{"num_hidden_layers": 10, "hidden_size": 256, "num_attention_heads": 4, "num_key_value_heads": 4, "head_dim": 64, "intermediate_size": 1024, "vocab_size": 3979, "hidden_act": "squared_relu", "norm": "layernorm", "norm_place": "pre", "norm_eps": 1e-06, "positions": "rope", "rope_theta": 1020.0, "rope_fraction": 0.5, "qk_norm": true, "attn_scale": 0.125, "bias": "none", "tie_word_embeddings": "early", "parallel_block": false, "extras": ["some layers without attention", "local attention windows", "value residuals", "a smear gate", "an embedding shortcut", "capped logits"], "init": "trunc", "init_std_qkv": 0.0431, "init_std_o": 0.0431, "init_std_up": 0.0431, "init_std_down": 0.0, "optimizer": "adamw", "learning_rate": 0.00148, "lr_mult_qkv": 0.7, "beta1": 0.9, "beta2": 0.99, "lr_head": 0.0112, "warmup_steps": 200, "schedule": "wsd", "decay_fraction": 0.634, "decay_shape": "linear", "final_lr_fraction": 0.0, "batch_tokens": 32768, "max_seq_len": 2048, "doc_mask": true, "train_tokens": 232700000, "max_steps": 7102, "dataset": "wikipedia_en"}
Each number is 200 + 20 x the weight over its row's rms, rounded and kept within 0 to 999. Layers, rows and columns count from 0. The size before them is the row's rms in percent of the matrix's.

# layer 6 MLP down (transposed), 1024x256, rms 0.0811, rows 910-923, columns 0-255
108,204,209,170,210,197,183,187,257,199,206,226,179,206,206,209,184,209,215,177,195,226,237,216,162,193,246,204,223,214,220,178,219,197,216,214,177,167,204,211,157,172,242,165,239,196,202,208,219,181,206,206,216,203,212,242,232,188,148,221,185,205,234,180,203,192,175,214,212,205,194,228,231,158,190,197,207,162,162,189,190,213,173,186,212,179,233,169,180,233,157,189,199,175,207,186,184,172,202,181,188,161,244,176,221,194,200,235,181,176,193,190,204,223,187,189,216,216,187,189,215,195,212,226,161,184,221,193,177,184,186,193,197,176,216,189,187,197,229,194,204,214,200,206,195,224,193,205,230,217,198,215,197,197,203,225,246,223,211,204,219,200,208,215,185,202,190,230,170,208,218,188,215,211,175,192,187,221,180,175,194,204,186,227,200,186,228,207,195,204,233,223,188,177,214,179,219,208,176,177,206,186,229,183,167,175,211,184,175,243,220,213,185,193,206,185,178,197,188,184,219,192,188,171,219,198,228,209,179,161,197,210,194,207,204,210,214,209,229,206,179,186,224,181,200,210,212,203,216,218,212,174,199,198,171,205,195
104,202,213,202,188,213,164,239,198,204,203,215,194,219,199,209,210,176,175,227,235,234,213,188,156,228,191,218,232,190,209,186,186,201,178,202,173,193,203,213,191,199,187,205,174,220,168,194,221,191,197,186,231,206,191,204,200,186,173,182,183,203,173,199,220,191,212,189,207,217,200,171,166,180,211,214,184,204,194,222,200,236,209,241,216,214,225,210,223,167,195,201,210,186,207,203,197,196,224,257,210,205,205,212,150,196,194,220,205,178,206,200,191,195,204,215,195,153,185,177,187,176,211,194,210,177,219,197,174,177,216,181,183,205,184,231,182,181,189,197,209,214,195,205,169,231,187,153,171,221,202,184,193,149,189,172,210,207,214,205,219,189,241,149,216,209,165,175,200,211,239,199,155,180,210,220,229,225,185,217,175,178,175,208,206,216,188,195,233,207,219,229,205,201,242,201,189,155,201,248,194,204,212,228,188,181,189,200,214,190,208,208,199,180,222,217,176,229,203,215,203,217,223,199,158,221,208,217,173,180,191,201,178,226,187,201,210,218,206,190,197,215,191,180,222,198,222,207,227,191,155,243,215,207,190,200,177
107,204,181,188,169,210,211,202,192,191,225,179,229,186,161,194,229,217,179,190,183,188,221,212,176,215,230,164,189,201,212,230,177,203,193,197,210,188,192,122,184,191,204,178,187,212,202,164,195,200,153,200,190,194,229,226,183,210,194,191,189,180,160,206,190,173,204,177,192,245,226,217,201,181,193,223,184,187,182,197,180,209,183,197,234,188,207,232,198,204,188,231,186,207,190,185,210,193,185,200,229,257,200,178,217,226,204,180,165,214,204,195,240,223,163,256,203,217,202,170,217,181,188,187,215,199,165,228,166,193,230,208,214,220,222,200,186,199,189,183,212,192,187,168,214,211,211,201,221,204,224,215,195,175,193,233,206,213,186,228,199,199,222,234,168,184,174,229,186,209,205,213,219,216,190,188,204,207,196,209,193,217,205,210,204,207,198,215,224,197,171,236,198,218,185,212,189,181,168,233,189,231,202,220,170,170,184,198,178,199,199,197,204,196,193,224,215,209,184,200,211,216,237,205,187,187,211,215,176,200,156,250,180,189,218,215,216,207,195,202,207,224,182,196,222,193,206,179,166,192,241,158,198,209,178,202,222
104,234,221,185,186,214,170,231,169,198,205,207,214,198,236,194,193,191,214,238,231,209,242,182,202,209,199,192,216,187,222,155,198,221,197,175,203,215,237,209,224,191,196,218,215,207,204,229,213,193,210,156,179,205,205,207,216,232,210,184,224,224,196,175,232,212,195,183,193,240,198,200,191,209,196,176,207,233,196,196,198,166,208,198,199,175,179,218,187,195,181,172,201,194,200,212,208,215,220,203,202,194,224,240,183,186,238,135,197,188,186,202,222,173,184,173,237,233,217,211,217,185,175,159,174,204,189,204,211,231,215,185,172,170,195,201,176,198,193,221,173,181,176,182,202,159,229,191,192,169,163,199,191,183,200,174,160,219,174,206,181,177,206,209,210,203,201,195,200,213,164,208,174,194,195,199,192,196,200,208,205,203,211,217,222,237,228,190,201,236,212,179,210,199,188,185,183,241,226,242,190,217,191,167,218,189,216,177,228,206,203,192,183,201,227,154,181,184,188,183,203,203,223,199,192,168,215,206,227,213,188,176,232,202,184,214,184,225,193,175,215,166,191,226,215,151,200,200,221,189,208,194,214,212,220,204,182
105,221,237,205,229,178,225,183,209,159,196,162,195,164,197,220,189,212,206,225,221,231,194,192,186,197,189,180,210,219,222,193,217,207,189,193,234,210,250,206,186,213,235,182,214,228,200,212,183,204,214,225,213,221,180,185,207,206,194,181,172,187,199,177,222,135,186,200,198,218,174,208,164,193,180,223,191,232,195,204,168,221,198,214,197,238,190,185,207,193,169,189,206,188,230,196,227,205,226,218,149,183,233,228,181,184,174,198,196,199,213,166,220,209,171,193,180,204,168,190,206,206,198,220,199,222,188,198,175,225,188,200,199,173,177,193,243,220,177,190,209,189,224,206,209,217,216,226,175,174,179,185,167,213,213,192,218,198,183,189,210,208,186,207,186,182,187,196,194,200,201,172,197,178,201,186,192,211,217,217,229,224,191,193,184,198,220,205,216,201,187,218,213,222,191,210,199,226,198,181,205,210,214,167,208,228,186,192,185,202,178,187,203,194,226,179,172,211,237,189,215,214,179,190,212,172,248,195,195,203,180,237,213,208,136,181,186,214,210,227,231,193,200,192,201,172,215,188,183,260,168,213,171,185,186,198,238
087,204,234,176,188,158,200,207,164,227,175,219,219,235,196,212,189,145,184,190,208,237,157,168,180,216,199,195,199,199,184,167,188,186,213,202,186,196,214,197,211,239,213,187,204,178,224,229,188,210,184,208,236,210,207,209,219,228,217,209,150,189,189,227,200,234,210,194,213,184,172,180,203,176,153,209,208,202,207,220,210,192,185,204,168,229,182,247,245,201,214,216,183,194,202,219,166,210,170,247,208,198,216,195,199,200,208,220,211,184,203,196,216,243,182,187,199,216,205,232,185,213,210,182,176,190,164,183,210,202,203,196,193,185,190,199,229,206,191,219,191,222,225,177,206,161,206,203,194,186,183,196,204,185,214,207,218,187,219,238,212,214,200,195,182,183,242,189,205,183,201,182,214,209,189,256,205,166,196,159,195,212,230,202,192,206,203,214,196,172,192,212,224,213,177,170,184,200,184,224,250,200,181,210,191,174,212,201,202,206,188,186,177,192,166,169,199,196,201,218,176,216,201,190,190,150,219,177,205,202,245,237,197,220,219,204,216,199,165,223,190,201,219,210,203,216,219,195,211,189,202,190,175,185,191,170,186
103,197,208,206,211,174,201,187,214,178,164,212,205,183,199,194,164,182,186,195,163,185,211,211,193,174,202,178,175,222,214,187,198,191,194,178,191,189,182,232,207,222,172,207,191,243,191,197,199,191,210,209,207,195,202,210,218,211,214,205,209,205,212,196,199,226,173,195,195,201,188,173,171,220,244,188,223,186,234,191,197,228,187,210,188,208,222,222,189,207,205,209,206,205,206,226,186,207,191,204,201,190,178,150,198,164,223,189,227,232,179,200,196,181,198,172,223,242,215,205,226,178,164,190,177,220,203,202,177,210,167,222,217,218,184,241,176,160,197,187,197,185,178,190,210,207,165,201,166,186,179,166,173,199,183,159,192,191,216,241,242,220,181,184,218,163,159,240,184,189,206,206,173,200,157,191,207,189,231,168,199,187,185,210,208,191,218,217,212,217,247,207,203,197,241,248,212,222,208,211,227,192,217,195,189,228,225,177,187,181,202,230,199,165,202,211,205,209,189,240,209,208,224,210,194,184,204,203,183,212,190,215,211,216,210,206,204,193,210,210,222,205,245,200,167,233,199,170,224,176,202,217,191,156,192,211,238
100,171,188,216,169,205,222,227,181,200,233,210,158,182,177,203,215,240,217,182,196,177,138,186,209,220,228,180,234,161,208,203,220,168,218,217,221,199,229,204,208,191,187,191,231,204,201,243,201,227,240,226,239,196,195,226,187,196,215,221,215,229,236,181,190,215,165,199,198,229,214,188,217,217,234,202,204,185,179,180,168,188,192,196,213,235,194,195,160,217,173,229,218,206,198,161,227,195,205,204,221,170,209,223,203,198,185,173,221,237,196,200,196,209,195,171,199,192,194,224,212,212,212,228,212,207,177,187,198,189,185,169,201,200,198,202,206,213,166,202,204,194,200,221,178,195,190,199,194,185,228,212,190,197,198,205,196,202,189,178,198,154,173,202,196,202,183,217,200,184,183,200,227,222,211,183,173,193,246,180,214,208,200,195,207,227,177,211,232,181,198,216,217,201,153,207,170,197,184,157,196,205,200,195,205,211,206,190,216,184,214,207,190,176,200,180,182,212,219,222,173,215,236,170,201,184,202,194,198,149,170,178,190,199,213,217,194,169,191,175,250,197,168,185,188,181,190,238,185,225,196,197,196,237,206,179,207
089,220,217,208,198,189,207,219,180,212,208,228,186,196,195,240,213,193,187,187,237,207,187,192,206,190,187,220,205,211,201,188,215,189,192,211,206,155,217,229,204,162,208,186,248,207,190,231,196,215,208,178,200,208,176,225,188,211,215,201,163,186,211,238,205,196,191,192,209,193,194,191,167,170,219,182,207,207,199,169,238,231,176,215,216,211,202,210,211,165,209,195,191,208,199,204,191,207,199,212,202,193,224,212,206,179,199,203,193,207,198,192,184,217,174,207,229,164,217,212,197,204,189,185,191,194,189,204,208,166,204,185,182,221,215,181,214,181,182,180,181,168,201,216,197,175,198,223,156,180,207,183,238,195,201,192,188,190,229,233,235,195,214,202,207,187,199,196,216,232,186,225,203,203,182,188,173,215,210,199,213,184,228,162,212,176,197,167,234,186,195,169,217,190,176,190,171,219,209,184,196,202,213,202,203,175,178,177,227,186,190,204,216,198,172,217,196,185,166,231,189,169,207,213,204,218,205,179,200,209,308,214,251,241,229,242,183,221,153,181,198,216,198,196,206,188,192,224,215,228,199,172,171,156,209,187,212
093,202,200,204,173,177,181,178,193,203,193,194,174,224,198,166,195,185,192,208,207,182,202,221,189,181,191,195,198,231,190,172,219,205,174,223,157,204,228,222,258,221,245,194,220,211,212,182,191,227,180,177,197,192,179,208,176,210,190,235,184,185,189,210,206,192,202,209,227,220,200,208,220,188,193,201,236,198,192,229,233,191,193,210,221,188,178,220,159,234,225,187,204,225,208,207,225,182,203,228,192,230,194,205,170,212,192,208,206,188,180,218,218,193,208,188,204,222,209,208,208,124,183,180,205,191,213,198,195,231,201,209,189,192,196,215,213,164,204,230,187,189,180,191,201,201,214,170,214,242,191,168,170,223,198,171,172,208,184,198,238,232,188,209,198,221,226,221,198,179,215,212,179,218,204,195,212,231,181,168,209,165,190,191,203,212,163,220,162,226,201,172,210,230,207,220,196,209,196,232,193,191,183,240,211,190,161,175,236,201,177,183,175,166,167,233,208,203,220,217,196,188,199,224,211,199,206,159,174,179,220,216,201,218,200,196,202,210,198,188,213,181,216,217,223,179,188,192,208,160,187,154,205,214,203,184,223
106,212,207,188,185,226,176,178,214,182,212,195,250,231,198,187,188,212,211,218,189,228,171,193,153,214,214,194,161,177,186,202,218,248,187,209,209,192,190,224,212,196,186,202,213,213,214,184,174,200,219,203,194,164,191,222,217,212,202,148,229,195,233,213,197,207,185,200,230,210,205,218,185,222,198,209,188,171,161,208,187,244,195,226,190,201,142,171,211,212,192,195,214,195,200,201,184,195,229,208,166,201,148,176,202,182,205,185,204,198,164,215,172,196,163,175,214,180,248,180,191,179,198,201,200,198,202,196,214,199,188,210,176,205,198,174,182,240,166,214,199,195,220,188,208,225,180,218,205,181,199,204,180,200,220,197,178,234,175,231,205,158,192,209,194,187,168,197,179,218,154,214,224,214,193,170,200,199,219,196,169,211,175,213,196,199,192,193,201,208,226,218,221,190,222,231,212,207,201,201,181,235,194,209,192,231,201,213,222,229,158,213,213,188,197,164,218,245,223,180,230,234,213,185,208,183,196,207,212,193,180,182,190,188,195,189,225,233,216,241,197,206,229,201,217,197,186,166,204,187,183,196,230,212,196,199,205
102,258,243,207,186,218,191,178,173,181,215,198,240,198,219,210,166,222,222,224,183,214,225,197,233,214,169,172,161,208,210,209,200,208,203,223,192,168,195,198,210,218,212,192,215,217,192,190,212,194,173,220,228,204,201,175,196,199,217,261,189,207,200,198,191,176,194,172,188,199,184,200,183,184,192,189,210,188,214,180,188,189,189,230,200,201,188,198,180,209,204,226,165,211,183,245,205,176,189,215,205,231,177,177,187,200,240,181,215,181,181,183,201,196,190,209,207,189,182,178,180,178,212,224,209,141,198,201,197,201,217,180,204,205,199,186,188,180,206,210,193,165,215,224,196,201,184,202,221,206,148,211,145,174,214,211,203,201,222,222,195,250,176,211,217,191,193,195,206,205,197,183,222,214,187,192,214,207,211,206,198,195,218,215,193,232,208,181,209,213,167,166,226,196,186,195,232,196,214,204,204,200,201,204,216,223,200,222,231,225,198,180,173,181,206,200,196,180,246,194,186,176,171,224,199,205,201,170,155,181,160,192,225,165,213,223,199,200,206,206,194,179,180,214,263,207,182,209,187,199,220,197,252,208,179,176,228
097,216,219,210,218,227,175,182,222,200,212,178,151,231,193,201,227,201,210,153,184,210,151,201,192,178,250,192,213,245,194,198,225,185,191,207,200,184,202,192,261,200,193,222,218,220,205,208,233,166,175,163,215,161,178,183,230,197,192,194,213,201,216,164,210,201,224,170,192,160,183,176,225,223,238,207,193,222,189,208,249,186,230,194,201,234,210,178,194,168,227,197,190,205,211,194,222,238,184,208,224,231,188,194,189,192,195,185,187,171,188,180,179,185,198,204,214,204,225,199,202,200,211,184,197,181,182,173,184,204,204,204,206,184,183,200,197,176,171,197,232,190,203,216,216,173,187,188,209,178,172,194,176,195,187,203,188,194,192,168,213,210,184,192,178,224,205,200,222,212,215,197,198,217,246,199,186,189,223,211,216,213,210,161,211,204,201,235,200,178,221,203,206,201,234,177,192,192,199,222,213,233,193,195,187,186,237,223,213,172,190,176,215,225,217,173,191,181,218,219,232,219,195,196,200,182,203,160,186,209,244,206,205,195,224,194,201,196,173,160,226,208,186,185,170,196,203,238,201,205,189,175,192,168,173,189,207
102,192,208,199,219,230,202,192,227,195,211,201,177,198,171,204,189,212,226,204,180,195,173,200,209,175,193,213,221,204,211,210,179,196,208,180,225,191,198,203,218,214,198,184,223,214,158,219,226,202,188,193,162,223,210,209,192,223,181,224,153,180,185,223,196,202,210,188,178,247,167,195,188,234,210,198,212,162,194,196,173,225,188,185,231,234,153,202,210,200,160,183,211,209,188,196,192,255,209,192,217,184,226,197,183,199,249,196,206,214,234,166,193,219,207,181,181,216,204,228,208,218,180,208,228,221,181,198,186,182,229,204,198,207,212,198,202,241,196,176,203,211,192,183,191,197,180,201,190,228,175,172,205,228,198,196,168,200,193,195,207,229,195,205,215,190,222,223,230,179,204,221,197,142,216,211,186,215,227,211,185,166,158,225,212,170,177,189,231,220,206,194,225,209,156,187,183,193,216,211,220,150,220,188,192,208,184,190,186,165,229,208,217,211,194,214,194,220,178,181,204,168,182,220,182,170,205,146,186,216,215,207,220,213,180,221,236,190,212,199,249,228,186,174,191,207,197,189,181,200,202,184,206,222,200,191,195
# layer 6 MLP up, 1024x256, rms 0.0941, rows 911-923, columns 0-255
106,246,189,231,188,189,215,241,209,238,233,173,220,211,195,187,199,218,215,211,183,223,220,218,186,192,191,170,198,201,191,189,149,220,193,194,220,160,228,199,186,197,190,207,185,247,183,171,193,175,165,232,228,214,188,200,177,230,228,215,191,186,182,212,181,206,216,243,217,208,224,190,225,195,208,173,180,183,170,227,211,211,198,174,209,214,194,183,210,202,210,205,208,180,200,203,200,211,224,209,165,184,191,196,207,190,205,174,236,187,244,222,190,183,198,228,177,181,190,165,213,208,225,201,212,172,185,197,211,165,227,157,219,195,222,209,177,167,197,171,197,211,239,188,206,205,205,185,233,226,187,217,216,210,242,174,177,162,195,229,166,191,197,187,206,184,189,202,169,184,160,175,177,200,220,200,205,238,189,190,195,185,211,220,190,217,202,200,223,225,198,207,202,227,163,209,203,198,170,216,204,181,209,219,210,201,208,183,203,187,209,216,196,213,208,166,172,232,195,193,181,226,215,206,184,209,212,194,163,189,200,204,195,207,190,197,211,217,187,168,216,199,216,196,230,157,179,225,170,197,170,186,196,188,236,181,170
111,214,172,185,202,196,210,193,190,198,228,200,201,175,214,188,211,194,202,191,213,178,190,209,182,200,240,202,179,241,204,178,186,225,209,191,206,165,177,205,196,182,205,217,211,215,238,203,183,211,200,210,233,197,193,216,173,194,199,214,191,175,189,193,192,228,221,214,179,190,230,188,222,172,237,151,211,216,138,209,182,232,194,197,218,172,213,197,199,204,156,181,162,242,179,160,192,190,186,170,226,167,191,217,197,211,191,216,209,178,175,211,232,202,196,204,206,226,211,196,169,197,221,169,219,165,203,207,230,187,206,213,179,195,197,185,185,196,226,166,240,197,207,227,207,225,186,193,199,217,190,231,182,186,185,203,197,218,208,195,192,220,207,222,221,175,199,155,167,181,174,179,218,204,211,218,176,207,206,193,186,151,211,197,192,197,188,184,230,146,211,184,170,181,181,228,192,223,213,219,203,209,208,214,191,230,222,185,182,187,180,193,216,191,210,191,197,201,199,202,198,199,181,203,228,149,180,201,202,218,171,172,194,231,184,235,204,173,220,191,210,204,215,200,177,182,211,211,206,181,197,243,221,218,217,257,170
105,195,191,222,233,230,233,172,160,183,150,169,186,204,186,195,204,190,195,204,216,211,211,202,204,213,202,186,170,239,196,209,161,196,179,207,189,177,182,168,227,181,191,199,226,203,210,192,210,172,185,206,176,210,213,205,224,172,193,221,194,191,214,204,222,225,163,173,170,213,192,211,189,198,226,187,193,199,185,195,208,201,183,201,193,207,199,196,197,222,176,186,180,185,191,228,189,207,165,155,214,214,221,197,181,183,180,211,193,224,168,205,217,210,194,226,225,221,188,233,183,188,189,195,197,177,182,203,216,212,166,241,193,208,211,206,217,179,190,176,200,222,212,212,210,205,215,178,184,209,226,254,201,172,212,208,228,214,203,224,194,214,218,189,217,174,177,184,230,198,187,198,191,165,222,221,205,191,206,203,195,201,179,188,163,233,201,222,237,199,168,199,199,170,229,174,203,223,200,217,180,243,193,204,201,192,187,200,141,216,210,204,224,185,223,186,187,197,184,184,211,234,231,186,214,200,176,191,167,196,180,169,200,244,167,194,175,196,160,232,174,195,167,194,186,224,217,162,193,233,195,213,198,211,221,250,191
103,209,185,202,177,229,197,212,208,168,219,197,221,187,189,150,181,190,157,240,194,210,210,165,213,192,208,192,213,242,204,223,192,202,192,229,213,204,189,194,174,200,232,171,229,196,195,231,167,195,205,158,184,203,212,190,204,206,198,208,199,212,229,185,194,215,218,205,183,169,188,201,195,195,210,164,189,147,221,227,208,210,195,224,222,178,189,213,204,182,211,202,171,218,206,210,204,216,206,231,202,201,195,186,195,193,243,209,177,182,195,205,180,194,190,188,195,203,217,177,189,205,188,201,203,212,172,178,225,200,215,205,200,207,215,204,204,202,203,182,205,174,214,161,191,207,214,199,236,209,223,192,208,247,165,206,217,199,163,197,245,200,196,248,212,219,214,178,202,188,190,185,230,160,179,241,203,213,183,183,192,223,215,233,222,203,177,219,244,213,218,214,152,180,182,179,245,205,229,180,211,199,197,184,212,214,230,196,208,219,192,238,215,198,198,189,163,167,187,190,174,173,177,152,236,183,196,198,210,178,164,179,184,220,233,192,202,177,195,216,215,225,225,177,190,186,224,183,182,213,217,220,205,213,216,222,211
088,202,198,234,204,206,203,205,203,191,197,166,224,209,213,206,211,166,208,220,181,207,230,157,206,167,185,213,199,187,233,192,184,202,205,183,165,191,191,216,193,231,186,177,198,185,221,208,200,237,147,198,180,190,185,227,171,221,200,218,199,148,151,199,211,208,209,204,231,193,210,205,180,180,206,219,196,149,232,215,174,240,220,209,204,212,231,204,210,185,180,209,233,204,208,214,167,210,232,195,188,178,266,192,233,211,201,189,220,196,211,186,177,193,214,199,195,182,193,216,165,212,218,210,217,199,207,230,177,182,203,207,181,165,216,213,181,202,205,200,217,235,237,212,196,184,169,197,170,204,199,234,234,187,191,220,191,175,249,200,208,209,199,229,205,203,167,209,209,221,166,204,196,214,195,187,198,197,213,162,160,202,210,168,183,197,212,192,204,205,176,184,203,225,166,196,222,176,188,186,226,198,221,245,202,208,190,195,188,167,192,192,210,190,200,197,189,209,178,188,211,232,215,178,173,190,200,219,228,216,193,212,162,158,187,218,191,181,212,246,185,187,202,211,206,212,205,182,225,196,200,219,212,191,203,163,190
107,217,180,197,212,186,221,201,177,200,216,200,203,173,191,199,206,204,211,237,205,173,219,188,215,223,214,188,178,198,199,194,186,226,206,212,190,231,187,197,201,241,205,182,190,162,215,182,231,185,208,169,201,165,209,190,210,205,187,194,188,191,230,150,216,194,194,202,194,227,186,193,210,230,207,225,197,206,194,220,151,201,210,191,188,213,181,207,191,195,206,245,230,206,177,219,240,194,191,215,222,197,179,156,182,172,189,201,232,251,190,222,234,212,165,196,209,202,166,206,191,213,206,208,197,196,158,205,176,179,206,188,171,192,236,170,199,190,238,201,187,236,192,184,207,190,187,213,177,217,186,209,204,186,193,218,197,197,196,219,182,208,214,178,235,207,175,201,171,192,207,205,227,147,211,184,181,210,165,190,199,183,212,195,218,246,195,182,202,189,183,186,144,219,206,208,211,152,183,218,206,207,205,205,190,219,198,175,185,202,241,212,198,199,181,192,190,191,210,230,203,213,224,205,205,204,191,180,218,191,186,240,202,162,235,206,244,194,204,188,226,192,178,164,230,202,190,182,190,175,181,199,230,197,261,194,232
101,227,158,217,205,172,216,186,229,228,188,197,223,190,187,176,178,202,185,195,181,225,202,210,215,208,184,187,167,205,204,229,194,200,226,189,176,191,201,205,169,207,176,216,239,193,180,190,200,203,204,223,182,179,193,216,229,198,186,212,203,220,195,222,200,205,195,199,192,195,212,187,215,181,229,162,221,172,148,210,155,176,163,190,181,189,176,183,179,211,203,213,218,169,211,210,211,175,215,211,213,205,165,232,200,226,194,183,173,174,188,211,203,195,224,183,183,201,226,179,209,229,187,203,197,209,201,202,214,165,178,213,207,202,210,189,230,211,160,197,213,211,208,170,179,172,206,216,184,173,245,206,232,204,211,206,192,206,233,219,198,227,219,182,215,206,199,164,182,152,204,196,167,162,211,194,175,187,151,213,193,191,159,183,172,261,205,182,209,209,201,219,167,228,215,204,203,197,223,202,189,197,183,192,217,248,192,186,194,197,200,247,220,223,203,180,186,218,178,215,197,234,224,192,201,200,247,212,196,201,188,200,169,221,193,212,189,189,210,202,232,216,174,234,184,197,227,196,193,216,203,195,168,215,183,186,230
085,189,204,181,231,173,207,167,188,197,197,181,208,175,227,194,154,192,161,215,212,188,194,184,175,187,221,195,204,199,195,180,149,192,252,234,177,171,197,220,160,219,209,196,159,255,193,200,163,227,199,206,213,234,191,168,200,182,166,218,175,199,162,215,188,209,197,191,218,185,213,181,199,220,183,209,212,193,190,187,177,239,229,188,186,183,187,187,194,192,221,223,188,214,206,209,232,227,219,233,195,198,197,145,189,216,217,228,245,180,176,214,182,178,219,156,205,212,187,202,221,214,200,214,173,223,166,199,214,207,202,192,186,204,222,196,192,231,201,184,187,211,226,175,175,224,200,191,185,200,192,201,202,218,173,211,201,199,177,182,209,202,203,195,203,212,193,199,199,171,205,169,197,163,224,184,177,221,160,199,199,213,187,220,199,205,214,191,176,178,204,186,169,182,216,221,230,165,198,191,241,198,211,208,168,207,239,200,173,191,209,195,189,191,205,216,212,167,215,195,209,214,179,222,211,184,194,257,202,193,198,202,200,206,192,217,215,229,185,242,203,215,205,188,235,202,185,210,219,192,188,194,224,238,176,194,203
091,228,205,193,230,177,202,219,199,228,183,183,204,163,188,205,185,181,190,217,195,187,189,183,197,214,181,187,134,225,203,199,199,224,163,201,209,207,202,182,225,205,231,213,198,239,211,182,177,185,211,179,221,210,176,213,158,182,211,193,217,175,198,162,198,186,189,210,180,199,178,217,212,168,201,202,173,196,223,207,172,191,183,230,225,178,216,209,223,203,192,181,199,224,186,197,185,198,157,195,190,198,237,220,196,169,185,215,188,184,212,224,187,202,230,224,216,227,162,187,165,209,193,202,191,174,181,191,240,217,188,219,169,231,212,228,229,221,219,204,198,161,199,195,222,197,228,181,214,209,197,212,219,191,172,166,189,218,203,154,233,207,219,192,194,193,219,198,165,191,165,201,174,177,225,241,178,172,217,189,192,182,232,209,166,198,182,197,186,179,207,198,192,197,182,220,208,196,206,220,194,167,214,219,175,245,234,177,199,199,186,231,202,226,182,197,208,204,207,187,218,181,193,231,204,192,205,194,197,178,174,227,197,254,209,197,191,188,214,216,160,250,228,219,195,208,188,213,188,213,174,196,220,204,195,216,210
107,241,204,187,213,206,196,191,195,229,206,220,225,207,255,163,192,231,190,199,173,208,185,202,187,208,201,196,176,241,205,216,187,231,182,209,200,213,212,223,203,228,196,185,207,186,208,188,203,196,213,190,199,217,215,220,205,191,189,211,182,175,191,180,174,211,178,201,213,218,241,197,228,176,198,185,204,154,189,183,212,245,183,193,208,201,192,220,216,170,146,219,138,194,184,204,240,234,200,208,218,161,181,198,204,191,215,180,153,217,178,199,203,183,204,154,201,188,210,187,200,192,191,171,215,202,176,158,188,205,192,198,225,216,228,203,137,199,216,183,209,175,217,233,173,207,211,213,173,213,186,244,239,215,186,201,207,205,186,198,172,201,229,218,214,195,200,190,211,231,188,207,230,201,231,197,225,205,194,185,159,197,214,229,219,245,168,207,234,176,196,215,201,195,228,193,188,193,207,196,210,202,208,201,233,187,201,174,203,205,169,174,192,221,202,190,180,196,191,183,176,181,197,227,212,187,186,206,169,200,191,184,201,205,235,212,211,193,184,195,214,196,243,206,169,197,247,199,202,201,176,178,204,195,193,223,207
103,219,213,226,230,214,238,204,187,217,183,189,222,163,184,209,190,181,192,180,197,204,201,181,210,174,188,188,176,204,186,173,160,237,203,212,250,156,207,172,178,195,184,223,174,197,180,211,165,167,201,202,185,204,184,192,232,214,226,179,165,184,197,204,230,207,172,194,205,182,240,201,214,182,221,182,216,192,198,204,187,207,235,193,218,188,172,195,216,221,205,204,175,212,193,203,158,208,246,215,207,213,211,216,197,226,225,177,216,205,188,178,212,196,202,228,205,176,219,202,165,208,184,197,166,181,187,210,226,176,178,183,196,204,206,186,213,212,183,168,197,221,176,191,191,217,248,218,209,181,209,205,218,246,178,234,226,206,183,206,240,225,226,180,200,229,192,183,190,208,216,181,210,210,227,248,192,194,183,204,205,201,193,218,198,205,240,170,204,204,161,180,189,214,202,196,225,186,206,192,204,209,221,169,246,177,220,224,207,202,218,175,194,186,227,190,173,214,218,174,185,203,183,180,250,221,194,200,214,202,189,217,223,225,206,180,197,163,204,171,194,205,215,222,175,215,221,208,226,185,197,218,183,191,234,181,190
091,235,182,178,188,217,188,209,224,201,188,174,190,230,210,210,210,214,213,172,201,214,204,174,199,196,234,200,183,222,215,209,208,194,190,187,212,198,195,183,216,219,184,209,202,212,191,220,194,175,206,240,233,191,184,212,221,204,204,158,213,233,218,195,213,226,157,175,195,197,180,193,210,212,235,202,180,208,199,230,211,165,247,226,216,206,218,214,174,181,212,211,161,217,206,192,241,206,190,190,190,214,196,188,180,197,206,175,197,159,196,188,196,187,210,202,228,191,196,226,202,222,211,199,195,161,207,191,186,195,189,208,231,186,218,185,212,197,214,205,212,192,222,184,204,208,172,208,183,164,173,241,173,198,201,189,195,206,192,191,198,166,154,186,162,215,202,158,221,169,210,204,185,221,200,210,211,172,188,195,223,201,212,172,212,196,203,225,206,183,192,219,196,142,210,215,193,159,187,208,220,216,192,208,177,202,204,164,213,189,198,220,248,206,229,201,201,203,208,229,236,212,182,172,215,243,194,213,141,175,133,189,218,203,185,202,208,169,192,213,179,210,179,209,175,171,182,232,204,237,186,224,226,206,210,226,204
104,213,197,204,223,197,203,172,184,219,215,184,216,208,197,192,162,221,229,196,209,196,171,175,215,181,205,200,228,237,229,226,194,204,184,180,178,228,214,203,216,176,190,175,233,197,188,246,214,191,231,191,202,214,188,233,180,176,250,220,151,188,194,192,214,231,182,243,208,214,225,180,167,153,176,191,180,210,185,204,208,211,211,234,229,197,212,219,215,229,170,206,205,220,212,194,218,222,204,237,206,152,222,193,174,176,211,192,209,192,205,206,205,184,185,192,199,199,186,190,231,216,209,200,179,196,179,205,187,213,198,222,166,227,227,174,204,185,191,211,184,185,200,172,147,233,171,186,206,228,216,200,230,246,201,204,209,200,178,194,174,195,173,206,186,202,171,192,216,229,182,212,213,187,228,183,181,196,197,189,216,186,233,219,180,207,165,200,224,224,172,185,205,187,231,202,202,163,194,205,174,209,173,194,192,221,214,181,211,198,185,218,200,210,197,194,196,172,201,199,193,229,222,195,200,164,230,181,174,190,200,203,226,196,180,194,236,211,196,193,212,187,167,194,220,202,220,166,207,231,211,192,211,245,216,199,241